Weights of a small transformer language model: 1.15M parameters, 106M tokens.
Each number is 500 + 25 x the weight over the matrix's rms, rounded and kept within 0 to 999. Layers, rows and columns count from 0. Numbers have three digits each.

# layer 11 attention value, 64x64, rms 0.301, rows 0-63, columns 0-63
521525487489499501488553479535469535460539477494445532486507523522475511489507476462510472508523515514520530493489501525500454432501457481479546490473493486523481502517520501561499500470526500
475470563460469532529482467523505499509504512507496489493494498476531533530509461480516499479472513483525516490501468500473468504523498496526515515519493507559511500500550502465491475432501522
495506475483497478468490477515520478493507492501519493516493507506532443499534550515520534481444503531499541543476467501510556490448491489535490481489498468533464538456516514474520496518513500
475474496506475518497494511486511493517486476505554549520504523507507511497513537519506507460480444447462438520492528497503532534474506532482505475472513443464527500502506515477541534454546529
483533475504493461490444548515485507510503475496524472493474555503505494512497522490519476516548500502514547480478483519486517518522491527521502527480508512537465495510536457508497589483512519
508482500492543482492483504491462492494539466504491517485468508491515490485520501513508516533541522468498512488504495464517499508447507547490473495574507543496464487520499525522490500495519499
480456525448481497507460534477515464517457455523499524492493475466518499486518534474511535497509469583465509486535538536515542498477532490491486469486517481456503476511425549492466482511500518
518569525534506523541496558534499527461540511496523463498527496479529499491456471463513520514471536515480498482449494493476489428551493565465501483476501515513493508470492499521497495469505493
498507578530486491500483451479488511490485514487464489493474482513426541528526503475497543499496523481503509503513471531505488493527499533479506493463494500489431513505547483496525484503499543
524464495489511531556478515445488488527532448478504473460456488452515490474545530481465518526532503518513434511479510547513512562497526491489545461492492472471516497475480525469534509508515501
505470502516507450521486511506476501523476529491474487500518525510557523485488502484490468462491491517482503495491529547464489497467504541551542501514492510484517509484537513535504475509480493
505515445547502511485464514491486536536497558480539537489485508481496515495509476457512487516492514514501487490510466491517519521456526463485492549480504513505513531520490523531478504526482530
469473473506529474529491489473566548568493492506497528558495468507495476473533506480475497519502456519474497521508515483490522504485495489538515480514513538496486507494479506436511503500512520
507536536527522529446562483494455471431537528489453459465506528497509514507482451487470442496425523492531519436508447464452433472547463559495499556466474493521483500485571521486471489504540524
491515502509482532471492515558459531504504507552487471490496540505533508529474448487538464499494521501537506465525502502466552512547478555488531513467463520498456464512524499504503446521467516
489555463475529510549523488546499489473498478482512525506504504529521545492531484472487538501472478468532549473491495511487486487479487525560469519472515509508485492545501525497522482529495487
513485539551484545486511496505461525457491515469438501576491531538574495512452445461480492542505501519483523485439469509527469502536485512504509527518472516506472500502492457509470496515539527
512481512528528534528534513484532503450485466476482496486489531483512553506492478522515456501472525507494551500483503505533492477458471524459512494497486503511468522520531484469474539489459505
525462490480515504523503519517482494546488437502511464563496487478449469486498524567534538493500465555493482503536470484522519502473560493534487464461500497480491494517530539513518491475477493
541484491487497517498510508465528559510497497557544518481481485479497484496556504521528504490539497540445526507515530539528456487484523515525456512528522484439464544509527502485529488490519496
473510483455462495537466523469549453474485484509513535545474495484527517472514558517513486497546475514514472497478433514501509526502475516489495479517531501492505509462506534497595464527473492
500428497489530539503456497496538508548537479528521507508477503521508524508477540548514504502508512484508517495511544527444511470475559453484452475485522493495451481497466495498531518501531518
494524481544559462486571477518536497487525490497481515486526529478539531497461469482526521488515490503448503504509489515479510550516469495492482514498473516523479497533483431518491431484528496
467499481495502527517526546472479482454514548517483476491536525520487472516460466466528494514513538484454523456501455459540488519488492514547536470501509459488541523499500474507502475525486497
489483494519532540471492543457470492462505514520499470514477474509527486500519483435498507482515438490503493501519501516502518467466505506474482518514532530489546494515505467509550515488487493
532540551514505496522513463530522521503521527521478471453477502512505480489477521446522473483480477516514518480487500476514476483481482519461499491490502538468509482491521450495511505511532491
505463532536516525504514547537537483515473503527494488467484485517522514519508511504527480505505443449502489515500471527528498496544473460543486476492496523472521506494500536478500532521499494
519546531516490475480504543497451515485546525487454495475532534509494567501484414532510477517463504492577544435469530488535443503534446560485488531509486503537527537487534479530525415498544486
468514530564478496455522486543419508405534537457481490468514528517530508479462450475506526469513557500504534469457520478518440457531448496512498518480476534542511499472533525484512470488486529
458454476483514489499533518483546497529498492472472524528482505477506496524524563495475545540474499478478475483480533532569523499523510522507457489494494455497504491499517465505486450484503445
524488477470514479515505524504502518527460476437511488505452443475480485435588533501516515479504523477494496470528464535493518504497543479496521473528525486473509497456434484484475478514512485
526478485522494500493533470470502492492446527518502493459479473508499518531510528529529506488494473517497513516459541461480512527458479512529497498506523522534494500532468512518518485470508519
495487501499503536501516509495494476503515493509497484492500501511502494501516506513506488513474476484488535476517499517549473443511486515502510482522486470477459519481559483515506534498514491
496519526540482487466542501511520535500506512478507458492496515504451495509502505484505465500465505454504481497476458486498507517519513474522509497467491471506496521502525480468499493515521495
470466474481526494495507515478511514556475495507496543485482489511514500465498533549504498505510466498477508485509467519489488493484571486491475482543513508484504482497488517537527531508511515
534511472486525488509518532481521502496500489533493496466487494488469506517526518524524538521540514466511503496523526536506522540496514503507512496500498500479493494512487489514496477510498531
498510497504467496493490495480478503475475533490494506524520487504496521501479474518464536515499500510451482469501516511513507509524491498458533478472478493486513511516498480504503509519517540
505497472491482472523497486511542523517483480502500485521530505493513510517472486488515479493517482500490522510477505466488492515500454505518534493485483482514479526509505499495510478492453514
494529486475485526491469502496514501495464499524523485493483477501495500502465544531482472484451464528522466498526490490460503531498479516504505498516498501482501482511487513491532529507491523
454487504417483507534489507466479549553475494504503528456497453489523501518536575476465514479475473502530461491509488560517493526499547500517505476524528464487501491494503521519528494467520469
481541512509497487509516496520477462463514502490484497520524525529467549500482433483504482499501495435507522490499469502457520509507450460522537509516483529534506486518528480483497485520485497
502516516501495465479491526496469506499509486495490490476510506514496506492478479499506483507501479550496519492471522517485521510484497499504484477496489510500433516536495440492495474514527484
494514486528472498482481510481496488472512503471496494498525555520480538504537455506525481515478495492508562480487557484486521494505453488528517569462487505533511492527518503479458425525488528
510533472504523523500535461506527471470511515503476486546496496530514507526521487484499463494521500504541523513513505504500510497512483506482516511494522502506504503512479492492507453510517521
526483514504518510499494466459494518496539505505494451496510496491494481468520480467509501493506506508514509505528486482492498499466508469497553505490497506499508502501508485525510524535511504
548561477509495500518499519493469519463490507481500440494494491523498491526519435489511482481491486479499540481493477455474451468468465551481510531477511522490500515521498526478498500481511531
486496464459481499497453503514493513569489474474480543485457476507467497486516583502468497497547524530516469503562464543531476510509538495495441499535513503474476474501493489528536597462506486
512491528499488502491492541527480497472535478518470479562491532491511514496513455477520501520505541511504517469485491497470519505517487553503526510481490513492479497474515505464531463508501529
491521507462464526499482481489507490539544538502544504502497490501509492502490562541494531497512536506525468483539471502506471490515498491533452457515492504483472481500513514508540501500511500
530534520484513511522494509505535508519502489499481504529492491483481496469500502506493540523474471478536495482490538523476494482517509485488493499483498521503501493496504463497532469496527481
508442477483509511475529503506500525522524500464489514507517460521519486490513529518466511491490551510481507522485538507499480502464482493544493492559520491478521507503465472480490537463520500
496468503467501478515503494538478498508526438511481467479487515520471483505497502545496468513513500499490489494506502478495505491526529517481478473502502517494505474525518490501476497480514465
481493481484515499491513523551481498565481504507487507480490435498532507498507521486461525512466470513521471500540493503516515467500503483509476459516489524481500483527485521490532541498498498
481518513536501510505497512486532518471515493487478472526491527531529478492464508441481496516500472502453493507475505526473500468531470503530515506485482522503492457503505481485463499502506521
523531503552504480500493502501507476496528544513493458496527539496532567495508441485515454520493495463507521451492510487471531518538443549492539550479480525518483518477505476534452467530525504
460479509464472532532489498496524505542494522505504499499469477485504497490511504509498496493506514520518521487528433536526498504516513496518476477509502479499487494507469470487487543480495498
493533505512472498538499514486493487482495513490480487482488523492499517477497501507498481525483505504516516489475528481502498475465505488509543478507503500539491513511497532484477498497531515
516520519529509488465494488522471479442535510517502444510524531528474517501487444480531495524500501462523568463434515478479525491535488476530533554463488524534496504469481545517480501512483524
540514491530483486529544512510483482435506490532499486503498505516521537525501504515538492473479484510490540482462471484500511477479447478499527523454487525523494519476503485491494474486471521
513531504512532512506466478519496501499536478477504534489497513505505514518480510536450521522479526502531508507477480531484481468510474500451516503461476490517474495495494512499474508532481503
500528531522473512498505536505481492480498512494480460502507479500491504495525475490499530509526518511501528518483501474494519471526485529489521504500515514572507528488515502499488487520450492
479492482491505526487486554496508504512530491541523481508510506464514529529466477481480493515504481501478488492499508496508493490490540483471461514490505479515505517521489475501512527475478477
489465485430518486502517493495524535531490452457520513515474426458515496503533549532482555505474507501511475512501458502525471500507542511474450463548509469510477486520486504534519554471534499
474473536536486514464522497483485498511519512504488488530486522519496516500482509508515519497513463442538504504490532489521506498480476537519490497492502489526489465524494486530526503513494491